Part of a small language model's weights: an embedding shortcut.
Each number is 128 + 24 x the weight over its row's rms, rounded and kept within 0 to 255. Layers, rows and columns count from 0. The size above them is the row's rms in percent of the matrix's.

# layer 7 attention value, 384x384, rms 0.0755, rows 342-377, columns 96-191
size [117 113 116 114 115 114 119 116 112 118 112 110 116 113 121 111 108 117 120 113 113 115 115 115 119 111 118 115 118 116 115 116 105 114 115 110]
[[131 104 130 145 163 143 129  80 131  96 105 141 138 165 105 113 103 169 146 144 109 101 151  73 161 120 125 112 129 117 184 107 142 144 104 124  75 138 115 113 167 153  80 127 118 139  89 125  93 118 138 135 104 128 132 111 142 111 144 115 102 121 155 121 137 108 107 120 119 143  97  97 130 125 165 108 136 138 162 117 105 112  91 118 139 123 110 144 106 111 114 120 145 152 140 156]
 [141 124 137 145 152 163 172  95 104 139 154 166 150 164 180 164 131 100 128 101 139 106  90 107 124 120 139 103 115  98 234  84 126 155  94 137 163 117 183 121 119 117 128  83 130 144  72 142 142 171 115 170 100 116 178  77 139 102 150 121 109 120 162 167 126 120  62 130 117 129 142 150 133 126 125  96 124 140 103 100  92  66  63 124 134 120  95 138 131 126 132 105 118  97 126 103]
 [136 126 112 119 156 145 131 141 148 142 114 148 127  67 228 105 135 166  64 116 113 114 132  67 107 154 136 104 107 147 134 138 129  91 111 135 120 108 110 110 137 117 144 117 135 117 129 132 120 110 132 156 106  95 127 119 106 113 161 120 146 137 142 132 138 127 132 140 134 152 130 137 110 127  99  57 125 118 148 152 150 142 148 120 121  96  86 114 101 181 146  59 158 167 116 126]
 [101 146 153 152 118 118 142 172 165  98 117 112 137 136 131 124  94 181 125 110 121 157 113 170 143 109 124 116 177 129 124 129 131  99 116  83 123 142 150 155 128 107 104 143 181 101 106 120 122 101 114 136 130  89 192 135 158 149 108 142 134 151 140 116 127 111 140 133 115 112 121 133 145 122 145 116 137 153  88 151 134 109 145 139 126 103 123 142 124 129 128 118 148 115  70 132]
 [172 122 118 133 101 107 168 178 121 147 116 164 157  95 152 162 112 165 145 128 138 130 136 163 117 154 112 140 143 109 149 137 147 165 124 106 124 107 144 107 112 142 146 146 130 156 145 109 120 114 115  84 140 128 133 119 132 108 146 126 106 106 117 136 118 183 105 129 153 152 140  93 139  90 137 139 131 106 127  99 167 145 121 113 116 112 112 125 127 152 130 150 163 124 120 157]
 [140 162 121 145 170  90 123 105 147 165 159 128 108 122  89 104 116  51 122 133 116 132  88 133 122 158 164 125 120 134 105 127 135 111 131 123 124 122 144 156 103 123 153 105  96 148 115 112 106 111 119  69 110 158  95  97 113  91  96  99 127 128 164 121 125 121 119 131 126 172 151 147 164 134 143 166 105 116 134 102 155  79 120 105 125  84 156 141 125  86 133  95 151 151 103 119]
 [109 100 102 124 160 139 114 104 108  93 160 139 121 160  96 110 135 145  98 129 108  83 138 128 118  80 117 147 120 102 102 118 118 127 151  94 127 149 131 117 165 140 129 143 161 163 140 138  98  97 136 108 165 121 160 108 178 133 143 160 137 116 105 112 128 111  71 123 105 119 129 145  97 118 118 128 109 125 135 109 183 134 125 136 123 149 117 118 130  88  90 110 130 138 144 101]
 [131 145 114 116  66 133 140 134 179 117 109 152 148 132 118 125 191 118 115  99 132 164 135 132 138 136 153 117 101  99 120 149 122 145 137 131 163 153 144 128 124 139 127 120 127 169 114 128 129 127 106 131  84 168 130 124 104 158 104 112 132 156 109 140 140  93 102 139 164 134 139 133 145 116 141  99 117 130 123  98 139  85 185 141 130 103 156 125  67 164 147 135  66 169 174 150]
 [ 97 120 142 163  93 130 128 157 167 146 141 112 125 134 171 126 155  78 128 116  98 136 148 102 141 126 136  93 126 114 171 120 134 149 125  77 112 126 120 121 128  83 143  85 120 102 115 154 143 136 150 141 126 109 124 119  72 132 103 120 104 149 125 130 139 131 116 114 140 146 114 146 133 137  99 159 126 157  90  97 174 103 123 111 109  88  61 137 137 140 107  72 129  93 143 138]
 [117 121 161  97 122 124 145 147 122 170 164  66 115 135 138 103 125 146 146 139 179 169  93 191 126 121 126 132  72 160 169 103 118 158 171 118 164 169 154 150 122 110 131 139 117 133 106 120  76 170 177 129 148 160 132 137 109 120 174 134 116 100 145  95 123 151 130 153 150 130 127 132 132 115 123  96 150 145 127  68 116  92 165 133 137 192 144 145 119 109 128 108 143 124 155 143]
 [112 140 128 148 123 134 158 141 108 152 135 131 104 175 124 135 157 124 163 146 156 119 138 150 121 134 159  76  76 133 129 134 110 125 103 125 137 130 144 122  96 134 111 175 159 136 129  95 150  94 122 118 111 104 152 145 135 185 124 132 100 139 111 120 131 142 144 148 167  69 115 162 154 124 121  76 123  62 125 178 110 140 100  93 109 149 103 168 115  95 139 129  94 110  65 146]
 [117 154 127 144  99 128  96 190  95 152 112 142 116 127 138  99 111 132 109 120 138 151 103 130 115 130 103 146 121 114 135  80 118 122 106 133 105  88 141 116 174 151 150 129 156 135  84 121 121 115 146  75 121 120 125 152 171  76 106 126 147 132 116 137 120 124 134  92 170  97 118 151  97 122 154 137 124 158 161 133 129 138 213 137 141 146 124 146 109 129  90 100 163 129 111 102]
 [160 154 171  92 120 113 113 125 164 116  91 121 145 133 118 131 114  95 136 149 117 116 134 127 115 124 116 142 123 123 145 159 119 123 125 150 123 126 111 106  99 146 107  94 115 136 140 169 147 146  98 134 127 126 120  99 183 120 125 105 144 102 136 159 133 144 153 141 155 108  86 140 147 136 121 162 138 143 173  99  99 143 141 156 119 148 124 109 137 140 135  88 115 170 120 127]
 [107 109 137  93 136 116  99 150 127 119  97 124 164 120 145  96 140 131 123 132 142 171 174  99 120 142 126 129 130 119 158 141 112 114 128 113 143 158 160 108 115 156 146 124 147 122 150 171 163 151 103 146 143 141 159 148 120 142  68 115 149 120 144 140 103 106 101 125 109 109 180 122 129 107 160 102 135 102 182 108 120  94  88 110 127 138 130 170 159 110 122 148 145 148 108 125]
 [ 80 139 139 115 140  80 145 126 118 131 173 128 162 157 147  45 190 158 105 120 126  94 124 122 171 145 150 138 151 135 136 127 126 120 142 110 109  98 142  92 131 146 132 152 173 127 107 123 102 121 129 152 123 113 137 147 127  93 115 135 163 151 133 118 121 128 114 133 112 100 165 126 133 135 134 157 132  93 146  86 158  78 109 128 134 140 129  80 130  93 139 106 113 112 148 160]
 [165  92 134 121 193 137 130  79 136 116 132 124  90 151 117 111 115 111 123 130 121 135 176 134 151 120 150 133 128 145 126 123 105 151 144 167 119 100 123 121 168 179 110 114 146 147 116 147 119 172 110 165 162 127 118 120 143 148 139 110 101 122 127 115 128 137 157  86 144 131 122 121 134 156 108 179 135  96 113  88 105 157 158 144 143 128 158  92 158  97 138  54 142 153 106 140]
 [109 157 123 191 130 110 129 108 149 119 133  64 159 158 122 126 131 142 122 155 112 147 132  99 134 124 123 149 161 106 121 152 124 111 146 134 141 125 112 149 166 120 103 131 140 121 119 118 109 160 123 119 143 107 117 138 128  97 166 111 134 120 117 133 147  99 146 113  26  74 114 124 129 133 122 138 128  97 117 135 126 101 167 150 141 104 121 128 164 106 133 129 142 172 112  83]
 [ 74 107 141 121  96  86 142 106 121 134 126 141 149 145 149 112 140 120 104 139 133 148  96 144 128 151  95 139 163 121 105 140 156 132 133 144 210 135 129 131 135 155 122 156 158  81 114 116 112 114  93 162  95 174 144 121 127 132 122 115 105 112 112 118 127 146 157 129 148 155 151 141 124 139 123 145 129  86 161 112 152 112 135 110 125 125 164 135 130 149 129 127 146 153 161 146]
 [177 112 122 164 135 144 143 114 110 149  79  86  96  81 151 119 142 154  88 127  98 155 161 101 151 150 115 123 107 110 120 158 114 147  81 104  97 142 142  68 182 123 107 137 133 127 152 195 121  93 160 123 124 114 119 120 160 109  88 126 119 139 155 191 130 173  80 122 142 144 107 131 135 134 109 159 123  95 102 113 160 104  77 124 123 107 113 137 177 119 137 147 135  93 105 143]
 [101 114 125 123 111 140 140 162 106 161 148  92 129 197 100  94  78 103 176  87 167  63 127 124 126 138 168 132 151 134 132 131 118 135 109 182 113 118 137 108  98 100 153 158 143 123 127 156 115  97 107 134  69 144 103 106  84 146 124 118 110 156 162 123 124 101 144 154 186  92 124 102 125 128 112 160 143 124 109 146 147  90 153 130 140 125  96 142 105 106 143 142 164 172 135 112]
 [129 171 151 102 175 122 150 115 100 132 166 147 110 117 115 159 130  85 154 113 122 108 121 161 143 102 136 154 142 115 134 113 161  95 114 109 134 135 112 138 144 164 147 188 155 120 156 144  86 133 133 109 129  75 113 135 147 106 116 130 167 126 138 132 121 137 135 102 152 103 112 101  97 144 149  84 110 118 106  80 147 131 147 109 131 144 129 148  97 159 149 183 128 119 170 122]
 [123 145  97 120 130  96 132 119 142 136 107 131  84 145 119 121 113 103 122 128 140 113 130 170 128 170 111 159 109 152 181 136 107 118 160 144 125 167  97 127 116 125 139 134 204 124 107 118 127 122 108 155 128 161 126  72  97 125 139 147 123 163 113 127 129 135 121 128  94 126 119 142 145 130  91 113 114 137 156 155 122 118 127 114 129 129 139 125 106  74 146 139  90 140 152  90]
 [120  97 117 112 164 143  95 128 143  98 126 166 152 121  82 128 162 166 132 141 120 130 103 132  93 110 176 117 102 146 123 123 113 145 135 142  97 114 186 125 114 120 140 188 134 101 130 154  74 116 114  87 133 123  86 131  94 169 137 141 162 118 107 155 125  96  92 140  70 187 101 107 132 112 171  86 128 132 139 124 101 134 177 127 138 127 141 112 133 162 129 112  91 136 124 128]
 [123 162 139 108 120 120 127 114 106 132 129 152 155 150 189 155 140  89 154 160 149 113 129 120 118 130  78  90  88 139 113 122 161 131 103 133 154 124 155 159 106 153 116 137 145 107  98 159  87 123 147  79 144 117 128  87  83 155 146 110 127  83 130 104 127 134 117 103 149 164 142 164 151 121 114  76 133 159 132 125  99 115 158 159 131 147 132 118 155 128 120 112 125 119 129 170]
 [150 134 136 144 151 109 135 146 143 147 120 153 127 103 138 118 149 128 162 105 169 129 158  75 140  81 105 118 131 108  84 112 133  83 119 125 167 151 183 137  89 144 114 105 115  99 151 159 116  98 106 145 122  80 162 115 135 122 177 127  86 116 110 151 125 114 138 164 128 149 123  90  87 169 168 137 126 131 111 177  89  86 120 153 130 178 117 146 153 116 137 119 171  74 152 112]
 [111 108 112 108 129 125  91 165 134 162  69 153 136 128 101 101 121 139 123 101 164 106 129 131 126 123 163 110  61 124 146 116 114 134 146  89 142 139  90 100 137 138 100 142 143 145 111 116 137 133 129  92 131 104 100 113 120  90 118 134 126 157 145 103 134 163 135 121  92 190 149 159 130 136 124  72 150 112  73 115 132 150 104 115 133  90  93 102 152 166 149 124 165 154 135  92]
 [135 148 121 170 114 111 118 123 131 125 123 116 108  91 154 124 145 159  91 125 130 117  93 119 147 122 153 135 174 110 139 100 134 159 149 163 172 125 112 123 129  90 138 136 174 125 135  88 112 172 120 177 156 136 114 123 131 157 113 138 157 139 141  79 133 139 114 159 107 140 113  93 158 138 108 116 127 131 151  91 144 176 145  94 128 130 113 106 180 141 118 101 136 118 155 115]
 [ 77 145 162  73 130 136 173 129 133 137 145 118 175 124 140 139  62 131 155 143 121 117  98 146 115 113 110 142 191 144 160 134 113 134 143 159 155 169 144 139 120 123 114 176  91 125 129 118 140 149 123 123 100 146  67 144 112 108 101 111 146 156 140 133 143 138 135 122 125 116 160 116 141 144 105 139 139 125  99  99 175 157 105 155 128 123 169 127  85 119 140 136  96  99 135 153]
 [111 110 112 130 168 135 127 142 114  99 134  86 127  90 146  61 124 122  99 144 163 179 159 147 142  90 122 132 153 165  73 172 119 128 139 113 130 101 140 149 116 129 145 113 133 146 176 116 166 110 156  98 131  94 137 131 156 139 130 135 159 144 150  98 123  92 144 124 114 127 120 127 130 136 151 122 130 119 112 136 129 119 159 151 130 118 126  96 135 136 109 161 113  79 178 170]
 [112 143 133  83 125 147 124 176 144  87 152 140 112  92 129 103 126 129 122 125 159  97 134 107 130 155  98 108 114 118 134 156 143 143  93 118 135 140 127 130 134 130 134 142  91  57  97  89 121 148  99 117  91 135 132 114 122 126 155 128 147 116 123  93 135 148 123 121 105 135 133 138 136 117 119 156 120 162 175 129 131 115 128 152 120 143 159 146 115 119 123 120 126  82 124  84]
 [174 106 131  81 110 128 119 113 109 119  96 128 131 161  64 140 112 140  99 134 120 129 113 101 154 125 115 168 110 122 135 144 124 116 131 126 136 169 120 120 159 136 168 137 161 125 118 109  79 125 120 160 159 138 156 114 129  99 131 114  89 134 137 132 118 111 117 152 117 105 147 130 134 167 142  78 144 151 112 161 132  75 145  96 125 141 129 105  98 134 115  80 150 111 124 133]
 [140 133 101  89 129  84 139 121 158 135 106 176  43 138 141  87 161 139 151 128 135 109 135 135 125 136  88 151 107 125 153 140 118 100 122  93  97 127 129 146  86 108 158 136 141 113 138 144 107 123 109 131 109 164 140 107  99 117  99 126 138 147 127 109 122  76  93 129 152 143 117 117 150 102 131 129 117 133 166 126 154 189 146  97 143 130 152 188  83  96 121 163 123 132 128 112]
 [106 160 143 132 135  90 174 137 176  88 113 118 187 130 117 199 141 131 122 133 153 121 125 129 117 109 114 153 114 120 105 143 152 138 137  77 104 124 168 122 103 151 156 141 113 136 138 141 124 135 115 159 130 115 141 139 132  94 127 136 126 104 136 173 132  80 112 136 130 145 102 142 127 136 130 123 128  98  73 153 119 128 113 140 120 144 109 156 174 139 105 102 157 139 145 106]
 [ 99 154 127 113 145 170 151  82 153  91 144  82 117  95 139 155 135 139 104 102 140 137 122 102 124 135  88 130 150 123 114 144 100  98 158  92 111 126 114 204 154 126 124 122  99 117 168 137  88 139 125 115 137 127 165 140 122 124 124 142 112 112 101 115 124 177 154 120 119 121 157 118 139 151 122  94 124 164 143 133 143 136 135 130 130  85 133 130  71 101 119  99  97 128 165 119]
 [154 156 126 148 141 173 121 111 160 144 128 131 144 122 142 155 110 112  90  93 129 167 118 117  94 139 151 121 137 144 120 109 117 109 116 173  87 115 152 116 126 184 175 146 135 152 136  72 124 123  97 152 136 107 130 138 115 106  96 153 161  78 153 141 132  82 109 128 110 140 123  90 132  79 136 135 142 104 152 136 124 120  58 145 125 109  99 133 144 106 141 174 108 141 124  92]
 [ 88 117 135 148  99 142 100 112 144 103 131 133  98  94 136 104 150 140 127  93 156 117 125 157 134 132 104  61 103 113 139 126 149  90 123 144 129 116 153 117 106 159 145 147 170 129 104 123 142  99 107 121 121 113 107 165 100 152 102 111 160 104 114 100 125  74 109 105  94 121 189 152 117 131 149 113 131 138 132 154 140  83 102  79 136 141  67  93 164 130 121 133 165 173 145 205]]
# layer 7 attention output (transposed), 384x384, rms 0.075, rows 342-377, columns 96-191
size [115 111 113 112 114 112 114 112 112 118 112 109 113 110 118 112 108 115 116 111 110 111 113 110 117 110 114 114 116 114 113 113 106 113 113 111]
[[119 104 125 142 166 156 119 106 133  78 126 152 151 159 129 101  83 168 146 102 113 113 164  85 161 136 111 101 150 119 185 121 125 142 107 127  63 137 123 111 157 140 103 112 120 149  81 117  85 110 128 126 105 132 104 103 143 100 140 120 112 108 138 133 139 107  88 116 135 148  93 101 141 119 158  93 138 130 170 128 107 117  96 122 128 130 120 113 118 117 125 113 131 154 152 134]
 [117 122 151 145 159 145 174  94 118 140 165 155 160 160 182 163 137  92 152 102 127  90  97 112 135 114 131 111 128 113 218  96 124 159  83 120 181 112 165 128 136 121 129  98 124 125  73 123 146 166 109 157 102 116 174  71 134  88 152 139 115 131 138 181 123 124  64 147 110 113 149 146 168 131 120 118 162 143 114 102 109  40  82 116 109 131 105 133 124 129 131  85 101  99 140 129]
 [139 128 117 107 173 146 137 133 134 129 133 135 139  75 236 112 153 163  55 100 120 104 126  78 135 143 132  94  93 145 138 134 125  77 106 109 126 112 114 105 134 130 146 106 144 112 130 135 119 109 137 157 111  97 121 115 109 130 164 145 165 134 146 121 131 118 145 136 124 145 122 129 127 134 115  96 134 125 149 164 158 139 145 125 105 107  81 131 117 164 145  58 180 157 130 123]
 [123 148 135 139 119 128 142 183 142  87 114 112 149 147 118 140  93 182 114 124 137 153  94 160 129 108 111 109 182 120 129 112 129  75 115  95 127 141 166 134 143 108 118 143 167 109  90 117 136  87  97 124 133 105 204 150 143 151 114 133 125 117 145 110 157 102 149 127 115 109 138 123 135  79 137 102 139 156  92 165 126 120 161 119 117  89 111 137 136 136 114 118 162 111  81 132]
 [170 116 134 131  99 122 175 188 138 157 119 147 150  85 158 163 114 161 173 141 136 134 163 173 131 146 124 132 139 113 157 140 152 158 102  98  99 130 142 109 130 134 147 145 139 143 150 104 142 111 124  95 119 126 139 140 140  84 141 142 114 108 120 145 112 175  96 128 123 154 146 123 145 119 134 139 131 123 129  83 157 141 126 114 100 123 109 133 132 135 144 147 177 106 117 159]
 [136 163 139 127 205  92 127 118 141 163 161 123 103 107  92 110 115  52 141 150 120 128  86 131 138 175 148 110 128 120 102 146 135 113 129 135  96 129 143 143 100 125 166 104 100 151  90 133  98 104 122  77 105 173  92  97 102 105  89 110 137 136 136 136 114 126 130 146 137 163 156 134 176 103 145 154 132 103 129  88 157  81 108 104 129  85 149 129 128  86 119  97 153 146 125 119]
 [112 100  82 116 154 125 136  94 112  99 155 132 121 160  89 116 128 144  98 139 108  96 153 138 123  84 109 148 105 113 124 101 122 132 147  94 126 127 121 129 161 137 121 145 161 159 149 145  88 101 116 112 150 115 164 115 197 122 139 150 134 110  96 103 116 115  39 144  92 107 119 122  90 140 121 139 112 133 136 109 167 124 130 157 124 137 119 131 130 116 128 104 115 123 133 103]
 [123 163 101 123  44 141 123 137 166 122 111 157 156 114 127 122 208 110 104 108 129 161 122 144 110 146 152 144 108 118 122 150 121 136 125 134 169 148 145 126 120 132 122 150 117 174 123 109 141 139  96 138  79 143 109 113 112 149 110 133 126 141  82 141 136 106  96 120 178 147 135 118 144 121 144 113 115 138 112  97 143  96 176 134 113 120 158 145  64 146 143 148  55 164 151 143]
 [125  96 134 162  76 137 118 159 173 156 120 112 128 158 173 108 143  79 124 131 111 138 162 100 153 112 145  83 128 107 170 114 101 141 126  63 103 124 120 125 122  99 145  76 116 128 124 160 143 134 144 129 122 102 101 104  84 149  86 137 110 156 121 130 136 145 119 125 154 146 113 133 139 132 116 163 113 159  80  82 161 118 137 117 125 122  64 142 129 161 121  87 111  88 150 123]
 [118 123 125  95 105 127 154 144 104 161 171  57 114 140 138  98 118 143 149 136 157 170  99 185 145 135 136 137  70 168 171 106 133 171 178 132 154 139 124 140 126 116 129 146 115 126  94 135  85 173 165 132 171 172 132 138 125 121 176 136 117 119 149  87 156 147 126 141 130 113 120 133 132 101 115 105 110 144 115  75 118  89 148 116 118 177 156 122 132 106 121 111 135 137 132 137]
 [111 151 136 149 116 140 151 136 115 141 155 133 120 175 107 139 144 122 158 141 148 108 142 149 124 140 145  83  68 131 138 112 121 110  93 131 140 144 144 140 109 139 109 174 136 117 133  86 117  76 102 108 104  97 146 139 117 193 120 123  97 145 108 125 180 144 154 135 159  60 117 140 152 112 126 107 141  79 137 181 106 140  98  76  68 164 110 155 122 120 150 125  83 126  84 133]
 [106 147 125 140  85 111 101 194  99 178 118 145 109 138 157 111 107 148 102 110 139 138  89 143 105 132 125 162 130 118 144  86 133 121 111 119 108 114 135 126 169 162 135 121 164 139  71 123 125 128 135  69 119 121 110 150 172  60  88 137 144 119 125 135 124 124 146 102 192 108 112 148 101 153 135 125 141 139 161 143 147 137 193 151 145 134 126 142 110 121 113  96 163 110 129  81]
 [141 159 162  93 109 106 102 129 123 101  84 120 132 131 122 136 127 105 159 117 124 114 150 143  94 106 106 144 128 162 134 140 134 122 113 140 148 143 108 130 112 154 120 106 127 124 143 170 141 141 116 135 137 138 127 104 163 117 155 123 134 106 139 170 139 145 154 112 155 117  67 159 144 139  92 139 148 142 168 105 112 126 133 152 102 147 130 109 135 144 107  84 100 156 122 153]
 [142 125 132  92 139 100 105 157 139 126 110 119 158 104 134  99 151 109  99 149 124 155 168 106 123 131 116 127 120 115 149 134 105 122 131 103 142 160 169 114  94 142 133 135 151 138 147 153 171 155 113 154 142 140 156 130 130 143  41 123 147 107 128 141  83 101  98 118 109 116 187 131 127 102 166 118 132 102 146 109 128 102 112 117 165 137 137 169 152 103 127 133 145 144 104 119]
 [ 86 152 133 108 158 100 139 119 121 122 193 116 165 159 144  55 214 160  98 137 121 118 100 120 162 143 134 136 155 138 150 138 122 109 147 116  93 133 146 104 130 110 118 151 160 136 106 130 127 114 138 156 113 110 140 136 132  97 123 138 151 118 133 130  75 111 112 129 101  90 168 121 127 122 122 162 140  99 153  74 158  87 109 127 109 132 111  90 133 101 138 108 110 117 132 172]
 [148  83 150 127 224 135 144  87 120 117 121 115  96 170 117 109 100 111 141 124 115 138 174 134 121 112 158 122 132 122 136 127 112 142 136 157  92 128 133 116 152 159  95 115 140 148  81 139 113 164 141 155 134 165 117 138 128 130 145 142  89 113 118 107 131 131 148 116 138 141 109 149 126 146  99 170 106 108 113  74  96 163 151 148 141 137 159 109 137  82 132  57 147 151 107 129]
 [121 144 158 182 134 116 127 116 158 115 136  75 143 147 120 113 131 134 141 153 128 145 109  99 120 108 125 158 136  93 134 162 130  93 153 134 137  96 116 135 152 113 118 126 123 120 122 131 118 155 156 114 146 139 122 135 128  99 182  98 133 126 125 124 141  87 164 106  47  61 136 124 118 129 124 122 106 101 121 121 138 112 156 128 137 115 110 123 136  89 109 130 142 175 114  89]
 [ 88 123 143 113  86 106 135 121 109 121 130 137 144 159 154 107 133 129 102 129 139 157  97 131 131 144  99 131 172 117 123 156 142 144 144 141 200 115 147 125 122 149 143 149 157  93  96 134 111  94  98 169 102 166 144 136 115 149 122 114  97 102 123  93 122 137 164 122 150 166 147 154 102 107 150 166  95  94 164  99 140 124 124 105 126 118 160 120 113  98 124 133 152 153 139 156]
 [165 125 141 148 136 131 140 119 110 171  75  74 107  85 144 116 137 156  71 123  82 148 156  93 129 136 109 115 114 111 123 163  99 148  99 110  92 147 168  69 171 131  99 127 137 143 157 195 108  91 157 122 108 118 125 137 160 123  98 119 129 138 142 203 117 182  60 119 139 140  99 113 140 121 110 151 131  96 108 119 143 124  85 133 139  90 118 153 159 113 138 139 145  97 126 131]
 [117 103 112 115  97 131 147 149 117 169 123 101 134 225 111  88  73  91 181 109 159  74 141 115 114 120 159 128 139 121 131 114 136 137 101 180 126 115 131 125 112  99 163 175 144 121 154 170 110 113  93 138  90 158 107  95  95 132 102 120 105 141 139 114 107  92 149 160 182 103 110 113 145 132 120 151 167 134 106 164 137 103 165 135 141 123  99 124 115 117 129 151 179 164 126 127]
 [126 163 126  93 185 128 163 129  94 132 157 135 119 130 125 167 159  82 166 120 135 112 118 154 126 117 139 147 159 121 149 100 166  91 126 119 142 116 107 151 144 168 132 173 163 131 156 129  85 142 113 123 141  97 110 130 165 125 114 111 185 133 127 145 160 134 145 105 150 106 112  80  82 106 143 101 125 136  84  82 122 133 144 117 127 144 124 112 101 176 140 176 132 126 140 122]
 [118 124 109 137 123  86 135 120 134 131 114 113  90 144 117 106 115 100  98 116 136 120 126 153 120 174 104 154 123 141 167 114 125 122 161 125 127 128  95 112 109 111 124 136 188 127  99 112 127 115 118 162 128 149 124  81 106 128 130 126 119 158 127 115 109 144 116 143 110 124 122 126 145 145 120 146 121 128 164 144 134 121 111 123 120 140 139 129 109 102 127 135  88 144 158  89]
 [127 101 120 112 178 138 111 124 132  84 135 163 161 147  86 129 170 165 106 129 128 118 111 132 104 123 179 117 103 126 115 130 103 156 154 148 113 129 175 129 112 125 117 169 137 104 139 146  90 125 126  89 146 122  62 126 109 172 119 128 174 125 113 161 108 111 103 133  83 181  81 119 139 140 142 102 151 140 158 134 117 139 175 130 141 129 157 121 130 154 134 108  84 129 111 131]
 [136 174 120 118 128 115 123 111 122 135 105 155 156 162 185 142 162  91 141 158 126 124 127 129 133 105  88 114  80 134 114 119 145 143  84 126 153 126 162 163 116 136 108 141 127 111  95 159  83 115 124  79 150 107 122  74  89 140 162 111 128 106 109  96  83 139  87 110 143 166 146 154 151 125 120  76 135 151 138 118  95 118 147 171 173 157 132 109 147 127 119 108 127 119 123 161]
 [125 136 129 147 146 104 132 144 145 136 140 149 118 103 132 116 167 130 168 100 171 128 161  75 132  95  99 122 114 100  91 130 126  68 107 110 159 130 167 125 112 172 121 124 113 105 172 158 131 118 120 147 139  79 162  98 148 132 180 144  82 107  98 147 148 110 134 141 129 158 131 115  78 148 165 147 139 121  94 174  92  99 113 160 115 161 116 121 135 118 142 118 184  71 126 105]
 [107  89 134  96 130 136  85 160 140 161  72 151 126 142 119 119 125 135 130 106 168 120 121 142 129 134 168 104  78 121 165 126 117 135 152  82 152 158  88 100 137 165 115 152 150 138  87 119 155 129 137 106 135  98 113  95 113 104  99 125 146 124 138  94 109 158 139 124  85 195 157 132 151 138 113 102 145 116  67 120 121 155 109 124 124 100  92  87 139 141 134 132 181 156 129 100]
 [115 127 138 161 112  92 130 121 130 123 139 131 108  81 165 113 136 166  90 105 129 129  84 110 119 125 145 122 177 151 149 115 135 186 155 150 141 100 108 118 114 102 150 141 175 120 113  89 116 164 127 169 141 136 117 117 117 184 129 140 178 117 125  66 141 133 109 148 103 155 113 103 169 157 110 132 125 136 141  97 127 185 145 106 125 125 104 116 143 161 121 113 151 117 145 103]
 [ 94 135 138  54 125 129 154 113 145 163 148 136 182 120 145 136  47 127 151 145 136 109  92 153 135 114  98 142 183 136 155 137 113 142 139 178 179 133 122 142 113 112 124 161 111 139 132 112 128 150 102 128 100 141  70 142 113 108 100  83 132 140 150 155 155 139 135 124 112 114 140 113 144 147 125 117 136 143  84  86 150 157 116 162 109 124 176 133  75 133 139 126  90  80 152 155]
 [103 103 117 117 178 118 134 140 119  97 116  78 128  98 158  43 136 133 113 135 160 173 164 157 140  75 137 124 140 148  94 163 138 140 136 113 109 112 148 154 131 127 117 149 119 142 168 121 159 111 130  98 121 126 137 136 140 123 130 157 148 124 121  82  99  94 147 145 130 127 150 136 131 133 130 139 129 101 112 144 115 113 152 171 117 122 137 130 145 130 127 166  99  66 147 150]
 [125 153 118  82 124 150 108 182 126  81 158 141  94  94 132 101 126 127 107 130 149  97 126 107 144 163 100 112 116 118 134 157 137 147 100 104 135 152 130 109 127 142 147 151  97  56 101  80 136 153  93 130 116 128 133 111 130 115 160 105 148 116 112  82 137 159 142 123 107 122 119 146 135 109 118 163 124 159 177 116 145 108 127 155 156 136 158 119 135 132 134 132 115  78 129  68]
 [183 101 116  78 123 109 112 128 119 111 108 117 138 171  55 118 111 150 111 143 105 131 109 115 152 117 109 146 120 118 154 152 122 118 132 128 139 156 129 118 155 144 156 123 150 124 114 110  87 115 133 156 135 144 152 128 132 110 146 122  93 136 148 132 102 106  98 140 119 119 145 113 134 112 130  84 141 135 128 161 122  78 160 101 129 136 142 105 119 134 128  62 144 104 128 135]
 [127 136 123  94 141  62 126 130 140 126 107 190  33 149 150  85 173 126 150 125 136 119 143 143 128 138  86 170 111 119 172 132 154 106 103  81  99 103 123 142 106 111 138 154 141 102 131 155 111 109 122 113 109 151 138 131  92 112 100 160 144 136 130 112 123  95  71 139 156 152 135 121 167 104 110 147 133 120 160 126 151 185 144 107 129 129 166 162  86 103 128 148 136 126 144 104]
 [100 168 154 113 126  92 142 128 152  96 120 110 193 118 109 197 149 127 121 127 158 116 134 106 117 104 135 159 105 131 110 149 159 159 137  64 108 130 170 120 100 133 151 139 105 125 133 143 117 123 127 164 137 121 133 136 152  87 120 119 125  92 123 163 149  91 101 114 105 151 107 119 105 136 129 138 102 103  72 167 117 130 123 138 135 130  82 135 158 132 122 100 152 137 128 122]
 [124 134 129 128 149 157 127  79 161  94 130  80 108 100 142 139 137 145  89  97 137 130 118 109 104 126  76 147 178 128 134 134 118  93 170 103 119 145 106 171 154 118 130 119  87 143 184 152  74 155 117 112 135 141 180 129 121 145 128 145 119 126  95 102 142 173 167 119 133 133 160 104 125 127 113 115 112 153 143 116 137 127 129 117 136  92 137 146  58  90 133  94  94 124 148 111]
 [148 152 123 146 143 160 126 108 165 128 123 110 135 148 134 160 120 105  72  89 133 147 119  93 116 142 144 123 140 133 113 106 134  95 115 162 107 151 121 129 119 186 177 147 134 152 157  83 135 151 113 169 130 145 141 132 127  89  93 142 161 101 154 149 140  97 133 133  89 133 114  90 137 104 115 114 138 118 156 134 125 114  70 152 143 133  95 139 140 127 141 173 100 143 117 115]
 [114 125 117 165  95 162 112 115 144  88 157 128 104  92 123 113 160 132 130  94 161 115 114 165 163 130 113  80  91 118 137 155 129  80 122 140 124 108 154 138 117 178 151 151 163 120  89 126 142 103 116 105 130 105 120 153 107 147  97 126 155 112 123  90 127  80 114 125  92 116 187 139 121 141 166  88 128 113 123 143 149  79 111  94 121 143  46 112 145 148 109 138 170 179 124 210]]